config = dict(
    n_layer=15,
    d_model=256,
    n_head=4,
    n_kv_head=4,
    head_dim=64,
    d_mlp=1024,
    vocab_size=2048,
    activation='gelu',
    norm='layernorm',
    norm_place='pre',
    norm_eps=1e-06,
    positions='alibi',
    qk_norm=True,
    attn_scale=0.125,
    bias='all',
    tie_embeddings=True,
    parallel_block=False,
    extras=['capped logits'],
    init='normal',
    init_std_qkv=0.0378,
    init_std_o=0.0378,
    init_std_up=0.0378,
    init_std_down=0.0189,
    optimizer='cautious_adamw',
    lr=0.00111,
    beta1=0.95,
    beta2=0.98,
    weight_decay=0.083,
    lr_head=0.0069,
    grad_clip=2.0,
    warmup_steps=305,
    schedule='wsd',
    decay_fraction=0.708,
    decay_shape='linear',
    final_lr_fraction=0.0,
    batch_tokens=32768,
    seq_len=1024,
    doc_mask=True,
    train_tokens=315300000,
    steps=9623,
    dataset='wikipedia_en',
)
Each number is 500 + 50 x the weight over its row's rms, rounded and kept within 0 to 999. Layers, rows and columns count from 0. Numbers have three digits each. The size before them is the row's rms in percent of the matrix's.

# layer 2 MLP up, 1024x256, rms 0.0676, rows 295-401, columns 128-191
119:491553481513468552401610500594505537464516417477481479481553425570482500538534483493471469482499477418613486501498490597490488526521499406507355440474550584473504467462516542521492485518345547
098:439536514569467515418541489502508525518478405435357443415511530514546468558390503471530461573540501448501575380527556550605389536594451529474505510465482457481510551429527400446483543564514436
104:506540482534461536514517446488493512474379527500442483583438501490414539519496466521456503491497457424380506457533576526455469515471564466415480455607473418498636455492505477437487581511556504
104:515511584539489407437593557457419513452518490530479548563468443482484471536470443540520568565513473454429494502449484527494479490530480452415524472538474612435489471499465547526409507564606378
106:411575528480495481490484479534483467555496509640537522555499502495507448503553405557539493522512523454463529479453445467437545442484480475374448488454531492537537554523506545438501460498541479
098:462527547497532489454560468550468493513480430506370658472513537456424540519511493493462603474545488440550587447530491507516496495472573461513539483538542469431571581474447552492457455458462489
107:535548460569486481463616452533527523498521491604532616570421471410377491517494531548474396504525489379483462467548540510578539434489495539490545548539516452460584410542511547591592558501535522
100:473490496524496541543560465448543594504387476494468543552437505474457550462470486492470396459488444448459597532472464501517532462599515559489543488513561514639571521445483412417492474602562455
105:469509547513438503510485497559550521577482500471562536449419566478461482491563465466561520539631451507470520486430503571510456541483476467511401475586484435543522437491535482414334429467518507
095:529529511501527429523540548487445460492581474511423547512552512500465539508572570515435484527560525477434479504508561463525519518502509521443528459449529429454462598620434585621542465489567607
101:442520510471457479531542584556594439408595522589353606472444508508494470576483509499526551500474540560533479412500531529442476502447479552536416558415451481478579546537402531518474466519393495
109:384421492519599460440464446488544569472459510549520551435563536562524435531455446495520525526489568540508502471411461564539594494497523459423451490464415465571489472468409614525507481506464509
096:573483551557501508467520537603378551360517439567489513463541448504470580535544534437616444487519548422540529555400514556483544509443478532616493512477487537594447541462458594431540443524447538
095:516533490566511440518490577542491514560535529495448531490438409500390527483565551490499531471510475479450506516451540437448469522522528561477466533554529526438545411561438501432422468505512538
099:582552496525522495444616563562371513522497516511489559560562422429460563467531476572466489548472522416537593454512624508509463459546464533445499527491421415408579499549502400445468530503439539
099:511526489564441499377454522538560538546545586501493427543435477565400507491437517488467412442572441507411460488482502462499505502541528440576491499585567559496540475480510535496473483547487417
108:465522452531492468467474514589524437474494592596522460449478481553464462646522536481484469523532509493480471507426591522535504461550550546451534565524445453467531569480475505417514533446555491
093:570545550518444523550544527525436494546455479500542495567404531528497536543515538444530491531562320528449546412506520487441474466556521538534453614521513512571532535489474479536577390499569563
099:490473537514540416570558524545470472450555550516524441465559488501576614563490480459506518560494557455530438496461512611457473529442489518417512412512485455445608553622443497463458465548530511
109:521457433525571475436573457564478530478503427548482527521493495458434474464565484561436489432528600497469498463441517490497530572448480523524382444459507502537519563438482496489457505521462572
102:522452510535506526472500497519556613476528483466421458469454573524562461498456518477541458436460458425561455563492461519574460556562422541532407562488586432492518560476362492483507529503523491
106:481486516556426425479473575495566513461554615555476505534464401410477510564505425545452457519535459481530533399480577447517556449521363551534487520566502479487520491490465593573502487552540525
102:459477495528585495557550532552553451492395498547454520424449483517484463548488557477596477512457531450593603444405532438537457518466534365436597500462453476512438531531531515519482518423573558
097:491562449479485418520562507484551514558586449567486567527583480548463593504544493492424486481503487477476529425370563532466572492462454531537434510514441515526457530514523482570468571510399571
108:467536540525412530430569480556430594491468520460496587491449405435532473469452494529479482476544430387516477472522481601450487479559446462597457528491573465524570513602456568543511538575454497
099:539488495560542535551480460548490544416512565496457453447521532454506538560492463553513530424532532494530525495427440550499541459470535470595509455449464500600459455475439544420457451553455458
092:427521504568566488495503502553483504482521492548491455367527480531568598458536454531499511526488496451479591536412434566496551537500533530470552455470548488553481440455552430432417437537552449
098:417458570542469418547515620538502548526376542423450490443532534518546413578499505510559516491482512459480536499442565584534469589520491447494583425460526511420508569492511401455451479552609522
099:572518464530512508471538501546568469523497507518512600445552475486484623538531496455549469533519506531457548496441483446462543647565560478509394503512436451546492525601476532506566476472558535
094:553499562490541442593511514427562446484543462559453587546429559530449549612548469556486481499496403374524459508455484465495563436545570513460503578576518531487463400502379490512509597548427581
102:481459583499609351487530602435501526569497535605470541404467563431390491461453486511472468498483463537529535467454435502450490605516442545492499458543521489527537484548454521443423427512509517
108:566529489570484540462575468615503497517452481420429513470534415461472465516436487494507465456557612507492499545471514521542473531571558506582429501498564476519512436499473538519487540441454571
100:502486553544473484579442574522509464518452520490435456451563416550472486465454469461585483417467468410440389493562472514514472611567547389525436471515581394425433458501368576491501481546520520
113:514487540520566481500423511468500504424589492551462463429433579607498450551478550485597523454499499472510457536465597529541519501490520525613538453499501483480490491513500557493500561503574497
099:535569496502471425522537520481544534510454546499471536467502561514519503548450452502448496602491428497479468524494554535501508466537496487440549470557508477395479383549449463533493563566480459
094:416539544561480582549460480547494543502524344506423517401480503401492478480512519525478537509521548495407406553402537429506430579496481396550468550468525449486549534530420550513507421551580476
097:421486533552535489449483488533577499463463463457402626468465489450511506540557456596489542445474513480409506507480479527513525589490509513489513448547576487461407449534410558461429552464499550
104:522542457545519588482598552590452483515435462462494577502456540601429490455581460432445439532543504520571567469457450474479554457596519519462435481540452464491496485502510451484523503581486554
107:515514433552482575489573484452572476572491506573437439506504435455567528539520461524494583498564533440560613530448482455433496557545446557449376568500539512475562526581437467478592486568465519
103:531486528571453568448543365565524494412447494467573581507567467529436496430508513461531489543529540466457527432460446542458477573443483508521394443453420581517586612469506480497548420504491522
098:398557505528488559462537550555498475434475528528422506508497507554487561500485485555414494486597503475477528547461456447471533517516477500552491458450482546468522503515454488521358526531497577
102:557546532509509495491501494500537392576514502524520489548494552538492439580494516451463438497495500480510538496465479544470544476573487501580522516510470526423500557521510490532484571529463498
099:469502527514470492566645498650447453503519526463561492503514457442375486507572407513448520484543543468406533450549431568478494518452381587414484473576559457476599489535482475584453446469462462
096:458502417564522560399555485548515488385496548531485462442513508550433513490506448502459490490482530536590530489446587591490506477494494448480426484530519491522556509496463468415539488553528454
098:497496508540424431523566548527508492572595588472501417494495402567481535514558487568426412456469492475567577453467546495482602552586437526489511486526542402437605536493475470557441538498512406
102:468552462437501480470526496502506486571470535397538489528492550499452561482522498477439554531505532454461422471533414550496548450482544500493395436506452457447629579539503446536527479505486534
111:472569573566479439587522483483551533418571463496484483491386524509432477499479517470522475427594461509451440478472495469533542427491499450581518534578548456521494460502491574540469520474556580
104:568490541503511494479491474525577503481468547459405467478472406421437525449461438475494573654551500490416408440477515541507491486475490539533518505542405524516567493513436582403417532481481545
104:408587470533482574534454451500495473492527531468522540486592446538510509507458495502505509459418531477339415512493506531470472566573632537556521514473531488574528518511511534474567439503506509
098:551553546508512527522501562590512533500488510492567449527451585509419462581556510423515404425509467552497464449515499578533498530437511524484494553516500467434499597471496464527474469499509427
099:502545570472523463489530492550487536475447471428558600521410430518464405529599481557500494508515431457505442553476458458507454456511420476473515548595384508496492489535432544456470467505559501
103:511571551564450574489474513502554481548520424465441508479510459461468624447432563545506531527472494497571495567453531577538532452606529526502524472409481557539533529421546500462478458489541388
107:494472568571433464461579589547531579483537501554419548546500461432526500521491478500490523528563479438507494570506359442528458460563542492515465452428557539512450489457488508498529509481486437
108:503606543550538499515496540527503459453469445519524451564489449491477541529489465529542486505538483479574421435520569452513457458530576513467489540492443496428504446476484472486481533442439431
112:577536548504441525481530437568445515460484447470523616573479473448389425472584527636493428553504540404524552492404585443468544484450523476492495439572422548499546515468478472458487534470483551
085:453425543549519510492537476448521525492377500547437511572559415514487432492401560533434497468502532490436513509525465488555584505535439426471466452467445467455560468556529509543455476546559428
099:425512481520504563430390507531587440486500517518448379508589545501556443498488499542542577518479492445486504445508525565583531570408505440520478523486646535433529461472436585579452460469521517
104:533573538551552511506444525443523471520548480600566473501425524472493441458549452570496480490546459433541535560423549507553558478583435525474482600458566520470532429464462490492487534480465384
093:497498588491475505611500405423601481489526440474517584467478532521446543566473455588535577547545421414559540411407483476515590448538431578448469529488457494406537554522471481495526528489490473
097:421500543523505593444627561541413557470479487601530562490515509444541461557465442557555468498621456417499462590443573422439508482542476589547470521475457565515483498561453492535494527501465550
102:471590472570478411369482487570533500509488507515471453500527425525533551570569444514501515470491551499510568495512428439499586569561492489604432517494559667502455496462437493493496494505540492
099:521504438554582534452450541538485533452558483518382485593540474555515578474442498562548574538475484503509437455489498474464559520493518527432517552447549546557506487456447551397436424537505470
090:563505526494442417518503537478429502510555551514589437459442424464523512395431430447503561486581493496446525490483440512552539354556463564551496569540401452509564478435496535550503462540556456
087:479473489517388531519573539518448513470476521511504520546402445499494530439405519513421451489483482437588504507463547500510559534569595428516463452480497535541528484532499410552496509562517418
096:557544511517470453623557554444525563500549510557519578431456584525495538492478496523478403563512373506487506453473476469430477429518455506416470470541435521554549442547511525481536518525483481
100:478472591510508450506547474512487475537507517490454505514458464459539499520406541488511478574534551450483416442428587453401539441565520561465492519559503535432514532557502491437416519512489489
099:532523619477552570418596596562416460484489527465525511457566427504551527414584456505523527537519441504535568468455583452489457608498516527532423463589531477482498568463490504483495447444420605
096:542520606525511587452548598551466561564543535570535455529538476522533484462487504562518510490469495461562504507461569543444514470499468519575468565455456509403435498530452507501557481521472502
101:438491540504549521424526464522484509468566551549515538493553427527466598509513539524510405501568513404473474521508613444541481627607474563527476564517518449463487480603435525554480507473544484
111:508473459593551556490598439491457572465443446465582520461469510493452492479525383562519488509449478410411487502557472501529467500563435578502476530480537493474507491570483458596507534550411562
099:601578504538452415506522595531484562506538480574466463526395429476406472579568476523549473575471501484491545519493476456540513432489485489580425488451488457438564485516438621395491524507504518
099:540594516557466562487545579511508620509580498461517540499408502445503465492569507523493512504506491483533588465482436555446511507552481565560548498457480475478453530553514424436495489508444571
096:543509498539540532564422475523559564491459446523445487505545472459562544455600483619421490556453462495440438530421517561582547553513507404488492448435437529485542517445523490415397505513587540
092:473515604491514543470595507523420449457472509513463517516538458528508496477482468466434515549541459446590541401515445575578489483423500486496516485477466505449460536544430478477445508470456636
100:520529450520563484432621570465448536566605560482494503508577455472459552504453501432463553486478511421490521503496557440443514469578541523526406549519453438483576461527536479547483428535431529
095:478498473535473572596526473439536589558459509483548602598420485529524517515411418561522481540490459452572613494513545471515569463543480586522494496546457442520607471540483531536539449542529554
100:441445528514586539495451582544579472518505539531480503454507519548545552502437445527402569467429519524475549509369439494520509576488559441425513451562420504508475439607485481535427451554492410
101:509493446487510520534491470500526538484507521528540466478373494537438527598509461522524518476434490455592552495567514506451549530507421550496547442548597468521567497474474459466474400491525585
097:532547496562443491484530536451526532514516559483496526478414518486518535411484464432455462555478391501456475426513500483488493491593572449523442501428491583411536435441488469478459561505500617
101:436540439574462476479498503521571537441395538437463487479473531478420469436477562528504596467428486459507520447486542527505494567509455474426484570531475452499568455558525514500538543517504474
101:563559499541511451461542509570503510457475547525412633540580445485445563536551517551539499632510569520475537527479554484482492560519460541525548448393524499409519532576514560506395478498464466
083:496528443503492501494482509594433565375450521547454458438484453503559533510471512495544479493574538463613495535478458462517503519523471552488454443446428397482571582540489617484499459520549470
089:515540539534457509514550505564536522557443528558453552544498455466470622505429482493471441536521512561439541555482533468457513490577501516502423446446517492442464567539459492549365542581560547
105:421576562500541509480452665524487444494590556569460480399570532580504509459489511484495595474413514457482539439420470547539500547474482456475426400473454542455526590493433512475521472539523393
107:470494545522508474416470559564520584523574494576462469479470473518403526504466470423477449562487517425492510591420473369664541570465568506439545482473596513527469519485471545447421505518524404
101:524575520522476455602478584532460485378566513435485653451470479458401450445443593487405601587533531429454474436439497530522576429529541482595506433466445444392471502546501491485394441529468603
097:515579530501465600538459490513570543527519392444463478459466435501519623536583544480569555527541424444460569503413559459503480430510558501516400518610441431499493541506437578507549456470464582
097:439435542535466582409600500462469509500520461503504466536465509461434518458561331598541443500621463447521500544429522474535425558519381522513456544554499458456536444529476552478524418606461568
093:483487547554458434477588524508434598492560481590482470556492538460437536467546464602476456540459411435423549556517511528458518462490393506418513514571504528505507493584484462475510538572546509
095:490532525566439543475507419465487557502478500473429519447528531449488546559400546571499526494504480449543479518441511498484507504564430447547506546493487369445528412590489499514501525577567574
113:515586501543480574466494441516499538556531481536396463522560525545435406478493539431531429491477451490431393489508480604536498578476587445377537531491543448493609550530445443502447498526548441
102:405512451503501552542513379457479513496498507501515425408576526591508581541474387528540489486551453500436501535483440465584575541454572578482540483498518426524516538484496640485518510493529574
097:487537531586481481431543511523463468424506578565497507472430530419375498422444459464446552449503456489521501439512449449576547525440487532568487554447584553528479455486488500473507452571393501
101:466504467502526468505462583477590585475537565531464462469476584564466505611496534508552566522439451505530417423510549517570585440517411519470529486556561521464526453477568538543477520547460396
100:524477588544557615520519450457538526522498536522527537545443515460452497463467517568475455576544487502438521558440609434516556563562498549514506544576413387439583530504515485540404527499510548
102:549491470518378475514530503446495553430513493441544504500443505518457557450449489596528529506553439507473437385497519499364507465533479565603410548601509424485595514564484533516462389511481557
097:491499550505407512545511442553410442361494610473479529563501457540444431505469585553508503463560526419483507382459559453437517422557628368520484584483483452429536561520495468451515411537479562
096:511496559565572600535531508508542482443542454516496533415581576526436425495423386570508513536474471484564540525467465580589482468600442538543528567520451462578408525479510557416484465452501509
101:552521523538445492508583452435529510542441481496555489578519518515503531486548426559458451597527469512438525440489428519603538616496566570529473513607413412467571484503451464576478478478530506
103:498527532521539504499444578447477463503446502562523483477498461439545592507515474500485586514491416493540470559422496540464577475441462445559462499490425590455522531467503477527475516475530397
091:581513480517474504507509455445534502524609518511484554499550497529528558529454468611524513583457455412534509534389509408428559498554502499549426465547472496514495541539483555474454502555480471
108:541477435507492430518539502539572480537475493523433388529443476567544453565441595444500489450606596487531489448525501547474575444517551518395382501523520450436538457479434564522489520480526567
111:431588476540495536514520516519568653445562463558449473477569519545505448521558501524588521527461450500409440538425500529561536525504552438448554515416564515521491532426484484435483524472455551
107:413532519518448500465508585612583585512565523524528464556433557518449505456490430488480442496604477448401508586449515534577460490492506479546503472426480479534446509455533478444474476468587441
106:511549436530361431507538580546495504458395512476539493550435462530525473589535406612492468507530518444523581539481459511538529469575553490445473443594492554444526567514484569495525592515500598
094:456474573592445506557582431548509468554484483529417563537483527545392470550536459506454414507448511512408480431576487466568487581612432422466471457519498402543558520507488457528520544592506534
096:537502506521468428558536496471489567492467457530396507493480553481493507423467475422558521523513423460448529440458625490575555606469577473441508516562478426489529413590495539428497542526490498
# layer 2 MLP down (transposed), 1024x256, rms 0.0553, rows 295-401, columns 128-191
127:520523408507501459427374511541439425415507480484501422534496590510480444467444524533497495522495493548534456571488500421506561538430555506478500526547513418550468505517572491475468537455455464
103:439481506516416482496492536545457513509558558452570540568536550536484492541600561521511530473492590454425506582514535427491533531454417444483543612536430546415492463547530494543517503404483519
097:461575435496557566633471553567576473511506505510515509515394512511476500415531468563505506385492584447485510505409467453463501473591560482478452541490509542493523519493468442438456578539500444
097:480492563423368493547534450569522554449535481522507557483469540511577554531578499472512476459481523450524584496577548608513478476502457569538476565533480507446485564501571544457523504486473385
108:548474554485573579536551544502449477482450497483536463553532486468495457617410490559542533525491502493505483402511508546424450484436523553492495423468469520473584581488627450546537486419439532
086:461469519425485534524493468506466587410461491482593474539478473498490423541524468566516491577488420485544556490480618545543453476496474469513428554569491542519526419478466667464492482390435447
102:445475549532500523522536431432590423516447535484488514605507531520648443459583524532584472418592558498535495528469419526479511492446459444459404521496453537486516549472502488503525444482433519
108:527453528459545472484553552473498526556520476562461519490588525507480499536478489531489532406394554445565540460602502475465524511452483578537478488557406456483533512551542488492548471571456542
105:508470550535465527485484482570509569465548461391561482516506579449502462485482482534495456595589504538516533494524414468581430430492474478523490487567442492467421427551422517489463410477630478
091:454607527473529609595425472505388543599496458584477507521349481511450463530506460524474465531446475583494541500463548462455491514507494562516508455495468492526544527502510524456508421443479440
101:592459445515516449454500453598475548550459485420501467480488530474436465552559536526437511546441526525611485524511462513489418452556397459609423550493574519576527547496511534543422544465578493
109:494397469481484464471491523503531501534439551481436560542560544577481557577568517475445429420525480445606429425478510459547537478466520549479452598486469418559478517485434544465528476527463448
087:520363516534535410431462538444525507565504529487466654486502534525475480527519520514567566424480472507473487592528455380561435572547615499549434515507493577503573536500540508505424494503442450
085:490581459506561482455477426439519537327483488569536465553585473562444430590559396507589526494462439485498425456607524462500595517496436577531557471576490450519507550407502478529544543526533536
106:458504429441453398515515562512421519549521477508558481488524520563550475466572528481391386453546516582529525560513525455596534476558570486506508523500511460542474455506464395471484484445467531
093:535507632480482515555431550508486417554503438552400535543501471522367594518510569518450509529543474509473435463515492438546553455460535498428514416477539402515469568577523522548531520589491495
111:466434433415462575530594463528411550401480513469522475505479497488530506508405539463399472458487549604462516499523564565477507513541491558437634402499591499587526429436466492464438517560479357
075:427555492441499561513516513534479573537444517637473480520520518514466443518478492508425530591428519466495548500381473491520584515561562527602455565498441450514529532456552495398496513416473392
093:480583516506532533544470507482481537545431459447441475472623564579402427465522497504535518507510492537393509443499466547567492527506528512542484533464527546475444389374477507497525613456503470
113:511489513526458583472381480409536542514499558587420509563453542508443550577457466553489393520513514464506371492518562556432488457501508475541516586492483561517514501469525492525485417567489509
092:502506548627561571588437505399524505499547515506520504481557478549493455519610543510569508436436519518468568534479508365522449540471487438518502515502470492577481466529567520460505452490555532
106:467474359534369541445425557556529531511476581496534569526486506473538435559530523518472532459365466521497474491485561438469509497457548472470472504491530548478586421415566461466500472513403537
101:500436394426492513437515487416491415492480394572467433501507460538496560456520584621569542561500437555462446497455443456495511431458510608521483476433484483559445500572469510566548520536476520
090:546479477571494464546472507641496391421461437500545515536494459528498490441591505555444456516489486482441468500435531443472474521456506513424452516450455577540497603478498509538527488535522454
122:460468449460501600431489474509588466414428493508486430404524460456539483498477498601485447500530488444451488542624482544580466474500494483474517426507485526516488577473480541531473412557479434
084:469415530435565556467488551517461467443461537427484517495517574480531431457539439564554487516537429420452543449530477496494511561511487412418533455485554601562505431480497488521443535461472501
092:430529530470572526566465491383594541498520508539482482487461500478537458556509500440548461411517530529457567547579449528574489489482446470625548466454476548452563540444587485445515505477551404
090:511519481387593503517573452492531488531525506455578508496510581548558548467470512459490507515509546478555473562537518579609486580501520509473534494445447503558579506595528523567436478376466525
085:506505594545479516536451432511595493391430429463541422542604510475558560434532524425573533504435512473454492499489541552466492424455494616451582558551521466495493507514502396451495452412497498
096:453504447467496542512439519497487487509482420500507465435471508560438479491511477508526500513386585481499605494448508432472553443501481512577529568388572476526569606487474604461504521468487517
091:536465591482455523468518474503559428529445519495509405518561501567525515493577589500460520551547472592507538535441562541538478421483520519413465502557445479447598460461413413545481500469459554
112:474519466471493450454409534499475433461498489406523443475455497525497563470493540490517501512475396588535524524521682469546475474488503523470536561594472413507520465502535461486456528499506487
101:573466509598573430479531539571529475442523616585610573443535503417523400550588494448604547447586434429502509522550505455424523492530448457541501534517456435519492481545426588543420499420534531
117:502538554537437489533501516570547509447439509523507489536513547528447420580513441390536524505426481464503552478600457600460466472502562440531586494506551452398500581491528464436647429562431546
103:504523451563602487492456548572492482555496414516482567485431484538582501527550467504441432519482474553455518519552517474469462480561475524479492567487594433500545466510451434512492474451489503
088:450531480543501500482495493535521492510553551504549518482514405514509459521535458445574472517469425426474494436552586414560580664459559597434442550449490505490519518404545399464528533500502545
096:471541522456456520551465416423508502549427573477500481530460486511383480413499555474524514544564489550577483568481565571430466492561488473594503618410519589555597509561579499416451475564526555
104:588593464409460483545441560478403506401575395460434422480476548519540503458555537504488556545479452514547497605490540493586613535484485547529455415448452521465435499415455549485511407565480584
106:584435497607465395566481551501551492447533452475443492534508508571476474477559524497511468450476515445613539559482477574575465459501427482482497457455479499497629450439450491563378446570505527
100:481428489504469342526542498531563433469455541488512568611457511513458507442511483531500510506494490469532493491477569505569444458524640535457533486516501545496441559451468448504451455447449487
097:487493490507520495617553499553486489545510441452417354495499446496484528503431513436518523433482536503440397571588515412560525449463531543441469554567459516462481477498485529500497526505608457
098:547446475512391528567550535513482441647646567502464590483482450474400445463433479511502527533554531447429519533529579511488509386523517518435478434525443545510504541483474481454462453469528391
100:498532483457480514446499477475462447494468472424559435517533507516520520417497520439479405540523448485473538458492520531479446654516542518547553491463557495540461447548449497469531408536555458
107:556582491449513450454349440594463420523456399517535491555522558508557514554432450466517480424463513464589499440506466474522455494493500441480515459487526462561549528476493565525425542552552427
092:528541518521464488352441487498517520531645511494536563469478477460484480543534505422510448519420525601429432430487476504398499523479473544414490550355578522524545487505428458484571469488462581
097:507405559455463451458544430472534419485522564563491561457440418607508487535466540510517522538520452475485475600521398490543520514581472446520545484483564488525502584567444353442524526429442550
110:531500464548535507421561496519450448457513566491460485558475567519546527445520432514544652511484480436534484546524481548436493548452521561509547418435455482481423520468562545489401477523339490
103:581421591440532564523469481495633530463499422487529451558532547575468577491553537468550452546419452495449519596463467586482505470437481472500489404472543491543481515543532448493526491507528560
107:501541518504535421417445530476416461596529501540545566478508493460497464482581534431470470480557498598516494474590534510530499573554473498477482445460530427388507486464496562536436595576506488
103:578481501340463370559429404507489493534522472575477479474456524584553514454513474489514528410489552532532503493516480411447537531506514562517541518444641526612444563436527533490500508487545460
095:598387563475507438508442472557442555491549448525491472593495488472520476500548498485480465495575434539514492579534454432522497470480486492621550521480618536462480471505527516525477521454546445
109:567478540517431441492473528452523545500503568482484484449548490444528592512497624484552550479566474454490564513458467579393469575444460567494433555426493479568567622541538508579487444441464481
101:383463538458455556440489480564537508468493537473513533434590495590530370526463501539493572532541514534408547443494491554547485515430449463517537530493486512528521480418464513529538537553489517
110:490588488558525399505456442485520559517547502540462594424464527474587506534518498539490493474528521487560465416527484605537513482489527358445527496501564502463518432436496431404398556475498528
116:510456415515505547481518479453556459501510417489600576446449454471421459412467500485462435488523562562503482500478492476521452485415524485500561509554579470501565435524550487510541485461547517
079:476410535421492464488559497525469450522501443475531500548532536472530583526559525549569561457501536410538495510540476540513484486483505566620540658580384525510535511406411446479452519538406439
097:484439515419539514409485458538586549574410547469565509544539435456466499510437501504569586477470499485532445552401477511550474491542502531520469551467432511504494483581519500370449498509477502
113:486448507549403512470495454488535512524463472577495474478505495468541452384382455496442498592459444471477445578485543486445575441470453500411461471462490527520561494595566544493502488492548504
096:472472407470429564494515529464567533524442502478439461530456452523573433512506532462483542512490558514487511509559559525464383483506488482516531455503567505529475630448546507488545454499510533
098:563437448484533467477564496405524531547555489401498469519494466502520488480522583646445496465495551521491472564496451457491569498427483501444542453435520515508416505448565533484469480464561577
100:478518483498474476558467520502504565456425550579460555605554560396524501443499505548488459534534381403457431478539583450518451453540543581436546414571541478464437532462471524622501541466474472
094:517454536480479543482445503463495457476476480500562541517518557534455534488435472476460533561462480557651432529473516420567546365536496536473534517575484523499418541564487572475567555487561444
094:504500548487428528506557458466574416518524458454558354553500520472479507531455518530392532426559466446547472484579452453469598400452481432517580539522484510470527546579514452543508524511494444
083:493458480440514455447403462475570543537504543540506520442527503518510512434467451546438563468523512522592463506568530442541592487475429479432428393558639526490521506467554485430522525529373535
095:419492582379577522508535510483528534505575448521541496437410619526403418559444517569427496499397546472560549455566426439527527469495521401502589543467486516531539579529434496545478502528441459
096:545418470442552488480493561646538485468473452418500531404558467504426453441520509599487470502412459540382519447487498492572529502500516464499551458572593523465484514501481469495465432493563553
103:538484540520487423612513485470536462532413475484539406464484518377444530597432480425488534510446485540452478456492539475454494501465504505539538517524521506460484514505535462459528538445635403
096:492453437525595440554418532543572541447466603525470485591590475507560398446430526618438468500507480478435424501476474470473430493633481523526507461464540560488463506528532517563499604493455483
109:575529349504604500522377554546442456407559469460519537490443491521580440546524489586482568512525487542493513548563440444489519481457447496539456496495509484543486364533484523436455496474428471
119:521522442563517536576572437430482520459541475513472606466532454449446539475468543524553551563547503481470468530484544377478526485498533556511501508513402565513517562541532570501517528496484500
091:517549459592460464531526550534474507557447544434564472511542539526507480483559543488522517530539391434430465467570465521578568500548446510458392474590446433576459465455462465504500531560481513
107:499545450434505365467500441413561528496547505533487535636429481559500525526508600553469504480512523509511496555467509469555579417487539612489438565510500547403537451518522427500334430515487422
093:500511588501521518423525368443450548501491524521486487528507387523555365506535470521523514471432442539543441609558432572468442534516573518558560472495525506553451458499538462592422477530574535
100:517462458451437488525414558422443473426483566498476555640537529511606406468463503541536534463461508599534489555494583554473520550489485582437483474450544527536476446557547449505597438508407545
093:437555578428483491521456474552604506504488509477544514482534503511535451565553579521385454558544448508522454480550518519426448590510609530481462499497568502540547558514580570524538534437616522
096:522561572440588506555467527503488510558561555565496453514431411460389489553526420501407457507526555481461476536475588495401543480422515406415416531458519494529542552415572531487433477531451492
101:443544462536517576598538496496473509505529417525521379539431471461548535387516623443528509517457513510490500526414533573469477503478408551501499528479584491477487502538482516463459523495431408
088:555502478452388530472546496564514538402554534488521433467457503545455583491450449556449399533486611449523497532518465467483560589494577528557476511465476504426500449565511478458518497479459494
103:475508486506549496530404492441482502517567469530480544431428529452568517575448494400576498360558538461470550386470563506441477545459506453513440510558563517459522534456489460487401513556533465
098:551464547506553485501454400573371550549545546491456463473528553546519482523526447484474519547457553462482484518448499596561455486572610504469481523549476495557427440464463517543505415588542442
101:487504492538499441569486492491524521551492551585495453418596583529542582524439445577487501488541510404446482410443487590551479586564590585466514507457516523523598432477404506481558498478494415
085:551486359415501483469495485467521552601609522544597550569554500521505503464502514502454576401492452514549492506477535402419517538522476389532463429491556485445482403565534532554554514494499561
091:457525503435522518547432478599501535488560449458544484536525553502659513475505610494584479470462547455511573535457548571480404498559503582468479538458445448574549545413455517498582462477473485
101:514445454461502442464502532566443455531556465495548449514426509453474524454517516501454415497494477505501511462513577536526494572509546528520460383504581543496527454495460528437492489425523432
104:450529460592490522451418477487494521493472436576502478518412490457530477525524483478408485472622562510617495549568484453428550440405477448493500577532511484527559544504526548416482582513532524
090:570434565520584447503538482377614602457470449492503474455585498474614549487584512518510516445494534459521541463499523529467441515418515513523470487407519517481620414500436521448438402498482515
095:500501522434567437488503442501424478592501518523527541467512509505435456482374489445434413382449486451555540491464471497543511535483454532513485589510459533451516460510446430441484547473524493
094:585439519547457456535530502487361476426480508450468533449455408444522472520479529517473478532517514567393508523597496535482519498581541487545476554558510581516454445527425532445401454524486463
092:517476549429565497523557481460447506567425551540455595599468496522466593438531462528591488459571549526502554436476449481396532503489474571602500488502439554502549456484456532534453545490420462
090:518458528481582558493523570485479429509530509510481535516480486439472503525614509614558592462400530458458445555505493479512416507469540551574562551468455463552481494520632431483501602482409512
115:536557510551600611446586449447422525521501605557453506428425580555440445429520513481488501526536512462420382428539554505517513512514457524527537513531519454512479569439573473427541470457398440
101:590479423495512461482452469520554499500530475531481529485439537516498439557486405481444405487483508523481482533456491568563487469460555498504553527441564461514470459550583525491472491381495381
093:554441448514512350567485456492542508471510482419543599543492500524573494497620512494450504448529376462542538513497578516454533490532494520467499434571503553456518453520438513593492587484520532
086:467487479533429471466486526540523519476573482469435414513492553534494456551440475499542420443519533564480496498589516573532530563523532546584492430539528499554472496470531530557482464530502426
100:488567507483381501507436521524419496582495436551436512477550468440478524564481467499477588497431512498538490503528546539407475576441493515395442533510469574542528484509520417485538439567412441
092:498514467481481477503431599544571429476484608432486482569495565536462529545569537491477471520520446511528507550532468569501428467618500517519459521437544455589534469526498579454552550410523475
084:535398452493502535514492401502502566451532480563462511393542480524568447524443533523527556479521471542524463571465553436543556434489456620593475470419393592562524493476521525472541512430459511
099:570477577437517568504496564439430624607503540501552595442494484450436477390449473433505479456616540545431546540455564514481482530397458515482401492452510459456485445513514534500469554463481500
098:547570468540448513539487509482524479581562472463490569435422527506553492523447606390560486474505518516424427578442513475481501460467565476514639479494456490522521497505490555490494398576484599
096:454523465479462556508500503489480506568446424567515508501537439445583491537593474418546556486554502564437625564465446630556595481499447542538433440585549520482491479537474503428425451483500494
098:397481506518401466468481440619473438469368491580456464519541406612503580430500458553423488476489465486498583430484514550537456621542450509490478516475555533422491492524510589511536413442542614
115:468496518500493370441595526567521518546485583544485478536549543484501477529526475512418631537508499535536464513492560510461474555645472529432557501552508441566497549523463503531560471470540584
112:521536482409484554410451545554480425481524464542531447508432508462489469535563549472524478499556507486530550442446593551436413567592437531546536486516444488497590560532518437507467522507499531
108:490473603517544528531543453434533577513525557490465558517540430435478429406580547482511551617509517568446462513505511512495454495480522518532470476430455491461472552526530498486533472548451519
111:505526559481506649522510517414434424618587616491490545376440511497482532500559442501445472491534492487568472550439538440414608393435465419545502479477500491586539534553439501482474519525451463
092:479534422522453563464514508522485542529504457546533512550510473468451477469542523461566482472469494582496454535496481452403548570483523486477542514485379602562479445435511582482480470426508646
100:483437488482553545540553555529536523555559481447474433489453512557557500496559481561416499463475524502450438382541507596526520455579481504443501460450413449496556519525407412474533537502477553